Weights of a small transformer language model.
Size: 14 layers, width 256, 2 heads of 128, MLP 704 SwiGLU, vocabulary 8192, 24.3M parameters.
Architecture: no biases in attention or MLP, skips across layers.
Each number is 128 + 32 x the weight over its row's rms, rounded and kept within 0 to 255. Layers, rows and columns count from 0. The size above them is the row's rms in percent of the matrix's.

# layer 2 MLP down (transposed), 704x256, rms 0.0437, rows 233-241, columns 0-255
size [ 94 107 110  99 102 106  95 104 103]
[[129  79 183  69 124  68 116 105 188 133 165  84  85 100  91 139 141  86 119 103 106 122 147 130 152 139 155 115  96 149 126 133 138 129 127  58 120  79  65  95 114  68 134 192 117  73 196  97 148 165 137 107  99 147 119 139 108 148  77 151 119 193 116 160 105  89 139 118 127 115 139 115 135 109 121 121  62 164  92  67 172  87  90 145 167 179 135 136 140  73 143 168 115 116 172 114  87 150 153 158 190 102 130 139 186 137 163  92 193 104 189 137 126  90 115  85  99 113 162 104 123 134 165 126  98 112 121 109 134 147 181 161  57  87 115 138 113  94 169 114  92 170 116  79 140 128 142 170 145 103 125 153 111  88 104 141 152 177 107 112 178 152 172 152  60  84 116 130 168 147 104 112 124 156 131 129 142 116 123 161 138 130 156 131 115 117 106 142  97 170  94 112 150 136 142 100  94 100  89 113 133 166  98 146 176 138 143 147 128 162 141  73 119 150  38 152  94 147  98 147  98 132 130 130 180 108 119 112 121 128 101 140  82  94 157  72 183 189 157 182 180 158 134 132  99 105 137 111 133 139  99  76  78 174 197 190]
 [123 182  71 162 101 136 146 144 114 190 124  77 124 190 170  87 107 106 133 117 128 118 125 153 105 204 111 167 123 168 140 142 126 141 109  83 163 162 192 133 158 154 115  92 122 146 133 108 150 132 135 122 133  97  88 108  80 169 163  93  83 153  92 161 123 113 141 126  94  98  94  84  97 119 114  68 133 128 110 105 131 127 155 184 190 151 141 155  97 166 114 101 119 175 136 121 128  93  60 132  96 153 142 138 149 124 121 144 168 131  96 106 124 156  86 167 132  73 127 167 128 130  61 102  64  80 118 103 109 144 162  90 165  58 172 151 131 155 104 141 139  99 154 106 162 115  63 146 148 123 110 150 150 145 159 164 128 181 132  99 135 125 159 122 105 150 126  89 171 135 197 116 144 125 159 152 127 147 150 208 131 151 115  95  56 144  87 137 123 118 148 130  84 130 102 159 114  64 137 142 193  93  39 135 154 126 106 141 127 121 111 118 164 100  96 173 124 155 198 128 115 120 159 105  96 156 119  65 119 146  55  79  28 143 112 189 111 140 159 169 114 153 155 139 105 152 129 209 153  82 107 157 145  90 144 113]
 [105 146 195 149 144 152  94 158 126 118 113 154 147 138 144 112 140 120 149 134 147 172 134  47 171 157 110 136 109 126 124 133  74 102 104  99 154 156  92  88 112  76 119 138 130 146 173 117 139 142  87 153 161 133 149  97 120 142  39 133 175 158 140 187  88 132 141  47 120 135 130 107  95 129  65  38 156 112 122 125 158 120 129 153 128 139 164 161 112 126  74 147 122 100 124 178 138  26 191 190 138 124 137 135 129 191 105 140 166 156 120 138 120 137 124 126 177 102 112 117 115  87 145  76 165 144 130  84  71 149 143 121 147 153  82 127  79 124 100  98 175  98  84 111 155 184 133 200 143 129 135 225 105  80 120 128 133 180 129  61 115 115 169 136 144 131 136  95 146 163 134 107 154  80 113 166 177  99 137 125 144  75 151 164 179  99 121 133 119 117 170 115 196 102 136 128 147 128 145 170 207 133 145 128 106 140 135 117 113 132 121 139 158 114 122 134 124 121 101  85  92  73  70 117 116 100 106 107 131 105 130 140  99 118 147 135 103 109 114 153 162 130 153 123 134 159 122 178 188 115  97 125 166 164 153 253]
 [173 145 158 167 127 148 134 134  81 117 115 103 132  98 125 154 203 138 171 120  64 124 128 130 136 106 150 163 111 113  82 157  90 125 114 111 183 155 118 112 139 171 123 175  96 104 149  83 140 189 106 153 105 155  65 170  84 121 147 126 176 131 118 141 126 122 134 106 140 148 140  67 103 119 202 105 143 112  96 128 130 147 107  81 107 104 192 134 118 133 155 147 133 132 107 129 130  57 158 128 135  78 130 147 137 153 121 125 156  94 112 146 119 151 125 101  62 167 157 164 115 158 114 130 129 143 142 160 138 106 117  91 152 118 114 110 129 109 122  95 111 115  87  97 144 131  67 151 146  93 134 163 189 144 100 154 110  98 131  49 110 175 110  83 111 116  77 198 181  93 125 106 161 111  96 105 187 107 122  98 142  95 133 149 168 118 126 114 131 134  93 107  75 181 164 138 144  46 154 171 104 174 172 141 146 111 147 119  72 107 115 123 100 123 177 136 146 101 122 129  71 102 166 119 149 162 167 170 116 141 139 164 166 138 195  84 154 177 136  93  72 110  86 216 141 119 107  44 108 148 168 134 105 136 142 255]
 [111 101 128  94 120  73 165 166 107  90 131 134 173 104 124 116 102 102 152  77 133 150 149  99 155 168 137 150 102  72 172 126 133  99  91 135 143  41 142 141 142 135 152 127 102 118 113 131 159  67 104 168 157  86 120 167 152 148 168  85  72 130 202  54 121 104 114  98 175 124 134 109 155 135 133 126 127 147 134 139 113 137 175  70 120 122 155 191 121 120 205 125 140 162 114 124 158 136 192  94 103 174 128  99  93 136 166 138 107 121 125 114  79 113 150 103 166  89  94 135 100  70 118 100 122  59 128 102 134 158  85 110  82 113 127 108  63 133 128 158 149 123 136 133 156 165  98 181 137 104 153 169 108 123  82 143 142 127 107 196 173 126 119 119 142 101 108  86 132 157 126  75  69 121 167  92 138 133 137 119 139  75 159 108 122 109 143 145 178 180 181 177  98  48 166 198 123 148 145 154 117  92 163 174 160 129 140  83 120 119 177 119 109 135 101 134 157 178 104 114 155 174 134 139 150 180  69 123 100  77  96  98 131  92 215 133 118 111 187  88  98 102 101 105  79  87 120 135 140  87 131 149  98  89 190 168]
 [118 138  95 166 124 132  96 176 138 104 122 106  97 181 139 139 115 115 137 158 138 121 149 166  96  64  62 137 120 167 158  87 169 130 112 113 102 164 191 151 145 100 116 162 195  99 188 140 115 107 174 163 124 144 111 161 147 123 148 159 149  51 117 148 118 148 106 198 114  87 117 183 133 158 119 158 125 131 105 129 116 146 206 172  92 152  96  88 139 141  75 163 106 111 122  71 143 140 120 105 212 110 155 108  85 143 116 117 127  87 135 109 137 114 108  74 176 158 115 137 170 113 132 114 104 124 128 145 112 163 104  88 186 142  95 111 181 122 137 165 141  89 161 102 199 140 129 142  43 182 157  97 125 153 143 111 101 166 113  95  88 127 110 119 129 129 138  80  81 154 145 153 140 172  64 169 157 124 108 136 123  82  94 130 138 169 166  90 143  91 160 133  71 134 181 136 159 131 159 163  27 162 130 180  94 144 102 100 116  69 113 132 186 108 211 116 107 120 104 151  92 134 155 152 178 143 121 147 150  84 142 127 125  96 110  81 144 105 119  98 115 130 150  54 137 115 101 110 141 140  57 173 183 117 128 122]
 [118 158 176 154 138 171 166  81  61 204 100 155  63  87  98 126 138 149  68 143 155  86  62  65 125 145 110 166 101  83 111 124 111 141 113  92 128 101 133 104  72  54 136 147 164 119 128  90 182  99  95 132 162 119 128 126 133 116 102  57 116 156 102 133 101 101 102  92 131  79 121 119 145  78  96 129 107 137 112 165 117  88 129 135 145 143 145 170  77 125  96  62 102 142 188 155 113 177 104 150 134 150  94 118 115 124 128 103 114 168 149 133 166 164 121 166 131 139 152 131 174 124  79 106 136 144 108 129  72 157  96 121 153 152 131 155 125 123 124 137 154 114 123 121 150 161 137 113 111 124  89 154 110  96 107 125 114 128 145 189 150   0 116 114 113 155 146  94 137 123 136 131 135 143 115 205 144 118 104 179 122 193 103 112  63  87 179  98  50 149 164 121 133 107  98 104 169  81 119 138 160 110 124  83 118  84 194  78 124 106 111 145 100 105  46 142  77 156  83 146 120 125  70  80 127  90 113 150 151 144 115 147  83 174 116 151 153 109 161 196 107 130 128  84 115 164 168 120 154 140 166  93 123 129 149 106]
 [ 96 108 120 125 140  95 127 130 129  99 120 134 124 132 116 141 108 172 132 126 118 212 134 103 121  87 157  79 139 148 139 110 144 129 132 121 177 111 106  95 123  81 189 136 111  98 114  91 110 110 112 120 116 153 125 136 172 143 172 120 189  87 132 138 192 141 138 125 142 145 149 108 120 110 135 116 153 168 177 215 146 147 156 130  80 144 126 125 149 131 160 113 102 112 125 110 170 103 140 159 158  82 130 160 205 113 120 173 111 135  78 169 186 182 124  79  57 200 137 143 142 133 138 191 130 166  46 174 140 127 129 144 144  98 162 112 119  46 130 159  90 154 127 160 130 127 115 157 169 208 157 118 123 107  96 156 151  95 133  54 169 159 148 123 137 157 115  87 153 107 136 129 108 126 149 112 116 178 129  35 100 141 162 120  78 133 125 107  96 152  69 116 123 134 126 123 118 133  20  79 123  84  69  31 137  64 173 153 138 102 113 123 152  95 131 197 144 104  87 111 136 152 108 150 139  71 140 132 105 160  92  93 104 136 147  85 157 180 157 134 108 111 137 181  96 140  62 112 129 138 109 126 156 113 102 115]
 [154  75 113 144 139 104  93 149  92 121 138  70 181 139 153 160 175 149 155 153 144 116  99 142 113  78 104 158 123 100 112 178 116 110 104 165  94  87 166  97 120  82 111 108 134 142 140  91  56 115  93 104 110 125 117 152  85 142  98 173 145  98 134 135 123 118 137 170 169 173 142 112  94 139 153 118 142  99  65 117 126 152  72 158 133  75  99 111 138 147 110 161 115 105 127  89 178 132 147 101 160 140 153 129  46 119 145 123  31  84 104 136 158  94 162 127  77 103 109 144 129 144 152 129 157 143 163  82 152  66 108 111 155 142 126 153 131 143  74 109 121 162 193 123 174 115 113  88 175 185 148  92 151 109 148  65 149 159  96 103 107 157  57 125 167 145 108 151  99  46 145 118 102  94  60 136 138 108 131 192  99 115 152 127 154  83 152 161 170 123 145  74  72 131 147 119 140 147 141 146  87 176 150 113 139 119 179 151 131 102 140 123  73  99 174  98  64  82 142  81 116  83 156 142 139 183 171 129 127 112 132 169  64  97 126 106  88 106 146  49 110 127  92 130  82 139  51 139 107 163 179 125 151 149 107 161]]
# layer 2 MLP gate, 704x256, rms 0.0471, rows 234-242, columns 0-255
size [112 112 102 106 110  99 109 114 102]
[[ 83 134 132  99 107 128 110  81 159 117 137 130  91  75 113 112 123 145 154 110 131 109  80  80 163 183 154 152 149  70 101 104 101 171 188 153 109  69 167  93 137 150 168 104 119 115 163 110 166 104 168 134 122  69 154 109 122 160  70 136 144 126 187 120 134  91 146 115  78 111 198 102 124 137  94 158 115 117 156 139 128 121  53 113 127 104 142 125 134 138 129 111  67 122 187 164 131 136 138 180 108 150  86 136 158 133  90  99 126  53 145  98  94 147 183 141  84 199 168 142 166  95 139  52 169 128 118 183 175 123 203 162 124 142  76 169 127 135 132  98 140  98  86 146  92 191 104 131 176  96 143 125 136 132 118 117 153 115 153 151 106 149 125 132 138 169 158 146 124  86  94 140 138 115  39 155 133 199  90 115  79 149  94 116 139  76 126 120 100 181 119 114 171 123 167 149  97  94 165 126  73 149 127 174 111 122 121 128 154 165 113 116  72 156  95 103 105 146 116  80 112  95 110  71 180  72  95 147 149 119 111 151 173 156 111 139  87 114 196 171 123 127  63 124 108 155 105 110 109 117 139  45  95 125 121 144]
 [146 143 122 159 118 153  98 138 202 163 156 120 164 141 129  72 165 129 101 112 123 142 108  84 183 162 151 120 151 121 100 138 117 161 179  70 155 111 120 134 129 135 111 157 181 117 182  90 101 162 148 201 149  99 168  90  84 111  95 117 155 186 141 177 152 163 170  97 107 162  99  91 125 108 149 225 164 100 140 159  70 103 123 126 143 177 171 118 136 113 113 147 135 138 174 171 120  88 112 150 143  78 150 125 126 130 115  90  85 111 133 132  73  98 138 104 130 175 139 110 163 102 144 105  88 117 134 113 102  78 167 139 159  99 128  93  58 121 202 116 140 172 108 149  79 153 110 101 135  99  77 255  90 184 117 142 127 133 189 151 143 155 139 119 145 151  72 126 139 128 126 123 165  98 184  37 110 128 134 133 117 130 128 125 152 153 111 134 116 110 106 124  93 116 102 105 103 113 178 173 108 128 160  95 158 138 129 152 102 139 149 106  77 153 107 100 111 115 150  99 165 165 148 138  98 115 145 104 145 136  94 174  94 112 154  89 151 149  73 134 107 134 109 109  66 178 105 168 182 162  96 141 180 133 169  61]
 [ 26 191 177 114 131  47  94 104 161 137 100 105 154 125 122  62 111 188 157 118 108 109 101  97 138 157 149 139 138  98 140 128 196  84 134 175 110 161 144 112 135 101 194  82 189 179 140 125 187 112 166 177  72  37 158 109 102 137 119 122  89 141 163 117 106 171 118 141 127  94 141 118 176 100 137 149  91 125 134 167 157 123 170 159  94 130 163 131  80 138  93 153  79 115 126 150  68 156 140 123  98 108  91 118 151 175 132 100 107 132 154 138 155 122 136 148 190  69 112 115 160 111 118 128 154 104 141 105  77 135 142 149 118  56 130 157  71 158 113 117 177 176  89 124 120 176 139 133 132 128 110 121 137 139 183 129 140 159 170 171 160 171 116 136 134 122 135  58 175 120 126 115 134 145 192 111 135 125 161  79  71  99 128 100 122 165 160 115 129 162 142 178 125  55 109 118  87 155 177 106 126 127 120 127 111 132 169 126 141 148  42 156 194 157 112 124  91 101 102 159 112 206  89  78 127 115 169 115  96 118  87 127  81 123  69 155 126 101 154 164 121 145 109 118  86 141 116 118 136 146 114 113  92 124  98 104]
 [ 90 126  65 133 123 156  90 135 125 150 133 187 151  60 112 136 141 123 174 115 203 162 131  66 159  56  87 159  62 111 119  79  94 177 164 119 101 131 118 147 118 151 132 101 153 105 103 150 124 112 108 140 152 156 119  85 126 187 108  82 143 142 123 124 103 118 103 101 138 123 125 148 149 158 120 109 106 132 133 115 111 130 142 122 120 145 162 123 148 177 137  93 129  88  89 120 148 157 120 152 148  79  80 139 140 135 101 123 123 108 119 125 120 134 110 115 138 136 143 165 142 212 155 112 202 138 142 149 152 132 191 154 131 188  86 129  77 182  93 101 125 130 141 168  82 112 140 113 136  87 108  95 171 172 154  95 105 128 116  96  80 105 179 115 141  81 158 160 185 139 112 113 121 100 115 196  57 185 104 173 108 165 149  69 100 133  98 122 114 122  89 143 162 124  92  34 113 137 140 160 163  73 157 138 149 121 156  54 140 130 183 111  83 146 153 163 112 194  78 158 117 145 117 108 112  75 130  75 165 164 140 123  91 222  97  98  83  69 141 164 125 130 101 126  78  98 113 101 121 136  69  78 138 118  99 170]
 [155 148  86 134 158  82 132 109 139 151 116 137  24 153  99 100 116 156 100  72 154  92 112 123 141 171 105 118  82  83  95 118  78 113 136 186 173 158 117 113 173 192 159 142  53  85 152 115 113  81 132  69 176  71 117  96 124 157 143 153 108 187 123 122 147 103  95 108  97 118 155 123  93 125 140 105  75 113 135 141  84 124  78  85 129 148 179 145 166 147 111 139 163 156 144 169  92 134 146  89 167  76  93 150 161 136  72  87 152 134  80  91 118 162 128 140 127 164 111 123 120 137 131  89  55 106 137 108 108 126 147 157 102 103 143 139 161 125 142 125 115 197 179 148 133 122 108  93 170 136  85 195  94 137 101 117 146 141 125 131 163 148 139 165 158 122 110 117  69 131 162  34 182 131 140 168  88  93 131 174 172 155  78  87 112 154 121 117 131 126 114 132 105 129 148  96 142 118  60 127 117  69 119 103 147 175 124 148 175 123  88 152 154 104 158 155 147 154 136  95 139 155  73 138 126  71 119 167 139 137 113 123 140 124  53  57 181 163 102 100 159 113  62 159 125 186 149 156 100 141 117 164 134  78 155 169]
 [103 137 130 171 103 160 150 125 178 114 134 143 203  78 183 102 164 147 170 159 121 158 116 127  99  88 106 102 148  75 146 124 140 148 130 151 121 128 141 128 140 131 148 145 135 154  71 189 117  96 105 134 155 156 131 102 124 116 117 148 146 127  73  98  81 146 180 168  87 148 147 109 131 130 169 134 147 100 118  79  90 123 102 119 117  83 179 110 151 136 145 157 123 158  93 106 126 125 166  91 141 125 180 131 167 109 116 135  65  92 117 113 229 144 133 154 128 133  79 145 131 133 165 171 147  91 110 163 155  95 180 116 159 163 172 111 112 148 116 101 201 112 100 160  88 148 179 236 101 129 152  52 152 186 147 108 139  88 101 109  78 132 132 106 142 142  95 103 133 208 103 183 151 121 119  37 126 126 158 131 124 138 124 165 139 185 114 209 154 138 132 151  78  94 156 122 118  92 174 131 149 123  90  92  72 155  68 141 120 186 120 128 157 133  89  98 140 171 111 155  89 191 116 182  87 161 143  95 119 112 127  75 102 113  69 163 130 115 180 113  92 143 116 153 111  79 126  74 125 133 144  93 121 131 106 162]
 [ 99 156  79 100 145 148 138 152 159  98 146  98 172 103 116 153 115 166  81 146 177 172 105 128 141 195 136  87 132  87 124  92 143 136 126 133 128 114 138 135 109 119 155 131 204 131 104  89  87  85  82 163 129 139 206  72 101  80 148 135 118 128  72 104 106 126  99  58 197 112 161 128 167 102  61 107 123 173 163 117  67 137 136 177 102  84 116 106 122 101 117  83  98 122 150 155 105 152 109 109 119 150 144 141 104 123 137 107 151 139 101 111  58 124 102 179 115  94  94 135 104 135 110 116 174 130 174  74 129 115 130 193 160  96  98 144 118  55  50  53 117 131 112 101  79 118 178  68 129  90 139 152 129 124 161 154 130 137 142 151 137  53 135  87 156 154 113 127 125 102 105 129 108 121 109 169 138 143 120  95 139 161 202 116 129 159 132  97 154 146 109 109 192 124 147 163  72 135 126 163 115 132 162 181 143 119  84 107  73 134  76 131 197 142 116 132 106 131 148 157 187 168  99 126 128 125  91 165 137 101 130  83 132  98  95 148 174 159  77 164 164 138 112 108  37 107 105 167  91 137 163 143  58 148 117 110]
 [137 139 139 181 161 168  59 140  95  97  96 182 143 138 119 130 191 174 111 139 161 125 156 154 143 160 170 109  69 139 140 108 145  76 164 106 138 172 205 132 166 138 150 151 112 127 120 160 143 124 193 148 161 155 146 100 109 133  76 160 139 188 113  99  93 178  98  70 159  70 103 166 162 182 126 166  56 107  83 119 125  94 194 136 143 114 161 136 153  79 132 226  84  93 123  96 108  92 150 139 130 109 140 153 142  92  75 125 158  24  85 105 115  92 165 138 166 149 164 104 166  81 154 184  79 149 169 122  88 161 132 151 111 157 127 105  98 152 170 133 142 132 104 167 111 113 106 103 159 162 143 194 120  79  84 173  96 172  97 145 148 111  98 162 123 130 167 165 192 122 113 117 153 155 104 122 144  85  83 133 117 143 153  80 114  94 151 141 113 138 128 107 142 148  87  99 133 128 129 153 120  77 145 123 148  96 129 148  74 138 113  77 141  73  92 167  94 124 158 103 135 176 109 128 159 182 141  97  91 160 128 136  96 126 168 131 105 171  87 106 108 147 129 107  83 120 161 142 151 170 105  89 115  93 106 126]
 [107 116  88 162 145 116  87 143  72 126 158 107 131 167  98 113 169  81 117 136  61 161 146 122 151 161 129  76 100  77 157 161  72  47 164 106 162 132 171 157  93 162 159 182 145 126 111 148  92  99 184  96 152  97 154 132 126  99 109 157 124 135  96 169 120 101 114 125 106 140 103  79 121 143  91 110 147 103 128 174 119 159  78 198 106 178 142 103 130 114 152 195 105 132 160 158 119 113 103 101 115 185 198  90  98 135 104 122 170  78 101 128 170 155 174  96 136 120 125 137 151 125 156 100 141 136 176 153 119 126 150  89  52 132 122 139  70 150 160 183 136  93 181 153  86 147 118 149 158 134 113 189  96 133 141 132 110 166  61 118 143  72 172 144  64 142 191 117 187 137 154  83  95 161 180  85 106 104 107 137 128 128 158 146  52 144 157 148 101 110 163 144 135  57 123 104 156 177 156 138  89 129 126 100  84 103 145 160 115 112 206 155 147 143 117 152 137 155  93 122 151 191 125 100 143  95 132 143  76 154 119 125 141  93 156 157 110 177 132  89 131 107  86  61 149 145 134 172  81 128 112 138 127 152 181 147]]
# layer 2 MLP up, 704x256, rms 0.0464, rows 234-242, columns 0-255
size [108 111 100  99 104  94 102 116 107]
[[116  78  61 115  88 116 156 134 162 109  80 100 141 142 106 208 180 153 107 106 146 144 100 183 144 113 112 146 152 138 153  81 132 153 132 121 164 100 132 125 169 103 122 157 154 136 111 146 134 104 133 203 131 137 168 169 118 151 152 144 164 108 100 127 146 156 166 118 118 108  85 150 161 126 126 167 107 158 161 159 127  38 147 155 162 175 223 133 157 150 149 130 116 148 214 104  81 152  65 122 109 100  87  76  92 176 208  85  98  76 118  57 117 112  79 159 106 184 114 111 104 127 149 144 128 114 117 153 136 114 150  90 151  33 136 162 104  75  79 158 134 105 133 150  92 134 113 177  99 103 111  97  88 121 100 182  99 112 136  84 140  81 174 177 106 137 134 104 156 108 165 113  86 159 186 156  86 155 194 174 112  88 152 171 140 136  75 129 154 136 127 125  85 133  92 115 168 163 144 186 166 128 112 141 116 149 116 101  93 133 102 105 149 133  65 177 125 109 163 158 106 157 113 141  74 125 138 113 124 122  87 134  58 118 145 141 101 144 123 127 118 139  91 118 138 148 100 121 146 110  84 113  66 124 122  90]
 [132 116  92 144 156 131 124 128 155 102 144 157  80  88 148 107 130  70 135 131  73 142  53  72 111  98 125 161 185 131 110 193 136 154  94  82  91 123 135 120  51 147  63 100 181  63  23 119 128  76 158 119 150 143 134 106 213 135 161 102 108 114 145 152 132 147 134  84 160 151 123 168 167 141 115 111 155 133 191 143  87 152 114 127 126 121 125 125 108 112  85 136 140 126 150 185 154  32  97 149 201 139 115 101 134 117 139 118 143 122 101 108 132  96  87 114 134  99  98 102 100 158 133 106 167  56 109 165 122 155 135  96  67 138  89 133 156 115 125 155 149 101 136 151 143 133 126 142 103 114 128 142 181 145  92  84 116 148 103 119  93 167 112 129  79 131 161 149  78 145  71 123 164 101 130 125  88  50 150 178 111 102 156 126 135 154 108 180 150 113 135 133 175 155 124  93  95 116  58 138 165 113 127  94 139  97  32 100 131 151 114 141  89 130 137 119 135 148  89 118 120 120 118 104  72 160  80  81 126 129  32 124 133  82 181 142  94  93 137 137 134 155 142  97 151 136 153 179 168 173 129  94 171 140 117 126]
 [124 168 196  52  60 110  99 112 177  99 117 103 134 149  90 157 149 132 148 119 138 117 101  82 121  72 180  86  97 136 119 127 153 125 146  96 164 124 142 133 183 137 109  90 138 160  89 102 154 129 164 127 102 108 128 173 133  89 129 147 132 129 119  79 109 187 124  67  96 111 176 117  92 120 128 102 128 103 105 164 197 129 116 123  96 126 156  97  96 140 159  79  98 161  78 101 109  91 103 110  66 139 104 136 106 144 121 117 115 175 134 120 136 126 136 170  86  98  96 115  98 184 147 117 157 188 143  79 139 137  49  79 124  95 132 155 146 178  53 135 171 157 105 151 109  80 129 169 151 158 147 106 134 119 119 127 160 112 131 137 177 173 137  55 169 121 137  94 144 148 182  55 135 146 157 126 108  76 181 133 124 103 152  95 172  51 126 145  97 160  80 173 101 109 168  81 137 155 133 103 167 100 143 120  89 180 183 148 156  89 150 173 125 150 111 129 124 126 131 135 137 156 116 114 157  85 151 190  97 173 128  47 110 114 128 144  97 148 123 165 152 134 224  81 157 155  80  89 120 146 123 119  97 165 132 168]
 [110 168 141 138 119 160  69 115 140  77 185  98  94 106  90 128  87 143 112 129 158 110  96 103 136 136 164 154  85 144  83 173 124  94 112 135 131  64 130  77  95 159 131  98 135 129 126 130 136 118 120 100  98 170 104 126 114 149 102 161 173 154 139 106 132 124 158  93  87  79 165 104  58 143 182 138 145 115 121 132 166 134 152 104 152  98 103 155 184 115  99 175 167 110  98 112 116  99  90 114 126 134 139 101 151 165  96 156 119 109 122 114 132 143 118 175 124 162  27  84  76  77 120 143 131 161 122 108  82 108 152  92 107  97  95 163 173  86 126 163 117 153 159 119 130 162 170 133 142 150 124  95  63 144 173 146 111 147 129 125 195 116 165 182  94  54 197 146  76 151 139 171 127 176 172 165  98 106 112 150 156 125  71 118 101 154  83  96  92  80 119 108 135 143 145 142 165  89 106 113  86 136 107 119 112 102 151 159 153 108  76 114 143 158  81  75 134  88  92 187 207 119 182 162  94 175 196 160 123 150 128 129  71  87  64  62 155 154  76 138  92  87 106 156 146 126 167 130  91 129 102 117 110 130  79 152]
 [ 99  83 151 152 162  77 104 107 108 200 134  91  92  69 125 144  90 167 108  97 104 104 127 143 157 109 141 135 125 120 180 147  98 146  87 165 107  78 150  67 122 161 149 139 154 157 173 121 148  98 115 106 108 113 104 131 111 161 122 167 110 138 176  83 138 113 150  96 135  67 121 139 146 113 140 139 140 163  80 130 130  51  47 122 112  70 139 178 112  82 129  84 136 141 117 124  84 115 104 175 132 164  90 146  96 170 147 151 139 209 115 128 104 104 156  90  91 164 107 135 146 161 157 121 117 169 180 108  88 118 151 161 130 170 125 159  83 171 111  70 138 119 106 118 113 110 114  95 143  95  56 128 120 167 115 160 150 224 114 135 188 129 134 163  94 178  66 103 116 134 131 186 108  92 140 117 127 136 139  95 173 142 228 158 125 139  71 157  67 129 146 146 124  97  94 147 141  80  96 150 158 149  83  63 120  74 177 103 145 141 136 189 101  70 126 145 151 115 117  68  97 155 112 100 135  65  98 132 156 134 116 132 126 149 138 110  62 129 112 138  86 136  93 141  89 168 128 118  59 102 121 118 134 110 142 107]
 [180 155 130  68 140 115 148 146 115 112 120  50  76 128 159 104 106 111 187 122 135 121 113 153  97 111 108  73 121 164 164 129 136 133  69 165 142 118 121 132 181 114 159 141 150 111 100 119  91 174 117  90  96 149 103 134  75 179 160 175  88 140 148  96  64 152 134 123  92 155 141 185 114 165 160 117 169 111 122  94  78 164 182 142 185  98 179 121 150 123 126 137 142 125 131  92 153  79 127 115 121 115 135 157 123 126 116 160 176 117  71 111 147 120 101 159 214  73 139 125 108 114 177 122 139 106 144 102 154 118 141 107 108 154 114 109  95 105 156 135 111 130 153 147 113  97  50 144 149 153 146  74 156 155 151 166  99 148 136 112 153 181 142 117 213  98 136 168 131 113 158 110 127  68 100 128 148  61 133  92 137 113 158 212 133 174 118 112 185 114 158 121 102  96 167 187 176 146  95 137 124 114 133 173 152 132 117 180 148  84 164  81 135 144 191 116 131 170 156 189 158 110 167 192 133 135 184 126  62 198 140 113 151 108 126 168 121 136 123 170 109  78 153 171 143  85 167 158 133  49  98 114 165 125 143 137]
 [ 71  96 121 147 142 107 101 105 129  91 114 129 122 137  99 110  96  77 105  64 116 189  99 112 118 164 118 145 110  88 107 166  77 117 135  96 163 104 119 107 125  94 135  96 180 135 153  62 167 119 128  89 112 176 107 142 180 151 188 158 119  91  91 120 157 171 118 120 158 142 216  29  95 140 100  85 123 134 108 236 176 200  99 127 137 104 131 115  81 163 194 148  95 130 144  85 133 118 122 140 132  98 106 129 178 118 155 124 119 150 165 184 132 116  88 118 160 113 160 102  92 152 174 151 127 104  62 156 104 153 162 154 155 105 121 129 137  63 105 125 119 118 120 148 166 108 141  74 107 108 152 125 110 148  42 168 130 111  98 118  82 138 129 130 151 160 114 128 102 146 136  82 121 146 135 140 150 117 176 102 138  46 142 200  61 129  94 135  80 123 136 101 135 163  89 151 139 134  45 124 106  73 117 136 160 100 150 141  89 181 118 101 102 145 185 171 105 105  99 141 130 150 167  87 113 136  88 105 166 111  77 155 117 135 108 113  54 102 125 157 128 184 112 149 134 141 127 113 158 134 115 146  77 158 127 128]
 [138 108 117 150 136 156  82 141 103 119 142 104  90 191 103 127 136 139 172 181 114 116 117 179 184 103 139 212 112 122 115 133 112 123 136 133 150 130 184 131 108 141  98 117  51 173 147  55 150 108 125 160 127  86  73 136 111  92 141 124 155 203 149 109 150 134  97 175 144 112 126 113 134 165 166 111 143  83 107 170 146 107 132 129 151  31 136 149 178 148 164 110 166 138 144 112 107  86  85 178  99 107 148 132  91 155 166 109 165 103 144 135 174 101 118  57 124 112  95 147 154 120 177 169 187 153 204 108  85 117 128  98 159 153 146 145  90 112 116 102 118 107 148 148 159  99 123 147 160 163 123 136 138  82  67 146  80 137 115  75 173 156 109 148 140 150 172 164 126 111 140 128 128 147  75 143 146 200 140 166 116 102 182  88 147  93 136 119 112 153  81  78 114 179 158 119 131 174 193 143 148  94 121 100 118 198 157 118 133 107 142  98 101  77  93  79 117  63 144 130 129 180  88 215 193 152 116 181 146 144 156 130 128 115 108 137  91 149 113  66 118 131 137 125  97 190 100 122 142 138 158  99 172  89 107 138]
 [145 152  97 154 145 108  71 144 111 105 116 127 145 172  70 168 117 155 134 103 137 152 104 143 136  95 139 143 176 104 128 199 133 179 145 161 110 170 124 133 145  91  85 172 155  91 125 154 150 111 141 203 149 147 122 122 111 154  68 115 136 117 140 197 129 158 108 147 126 125 102 160  68 147  52 171 114 134 110  88 105 108 107 155 166  80 141 123 127 124 101 117 103 120  88 180  75 147 127 144 140 161 128 101 192  56 159 115 206 147  87 127 120  96 114 110 135  97 112  58 116 132 151 135  89  70  85  96 112 141 138  82 133 167 128 119 149  96  78 144 118 153 125 160 171 122 164 110 116  63  78 133 175 116 119 150 105 116 170 111  96 161 112 140 150 177 120 145 122 160 153  98 195 143 108 111 183  81 126  87 110 159 108  74  79 151 112  92 142 128 193 111 196  99 118 190 108  84 156 123 105 157 149 132 127 145 146 100 144 155 136 100 138 186 128 200  99 107 111 109  72 130  80 133  95 138 146 134 190 108 122 141 104  78 128 112 180  79 144 208  97 154 142 105 140  97 148 216 143 126  75 100 138 168  99 126]]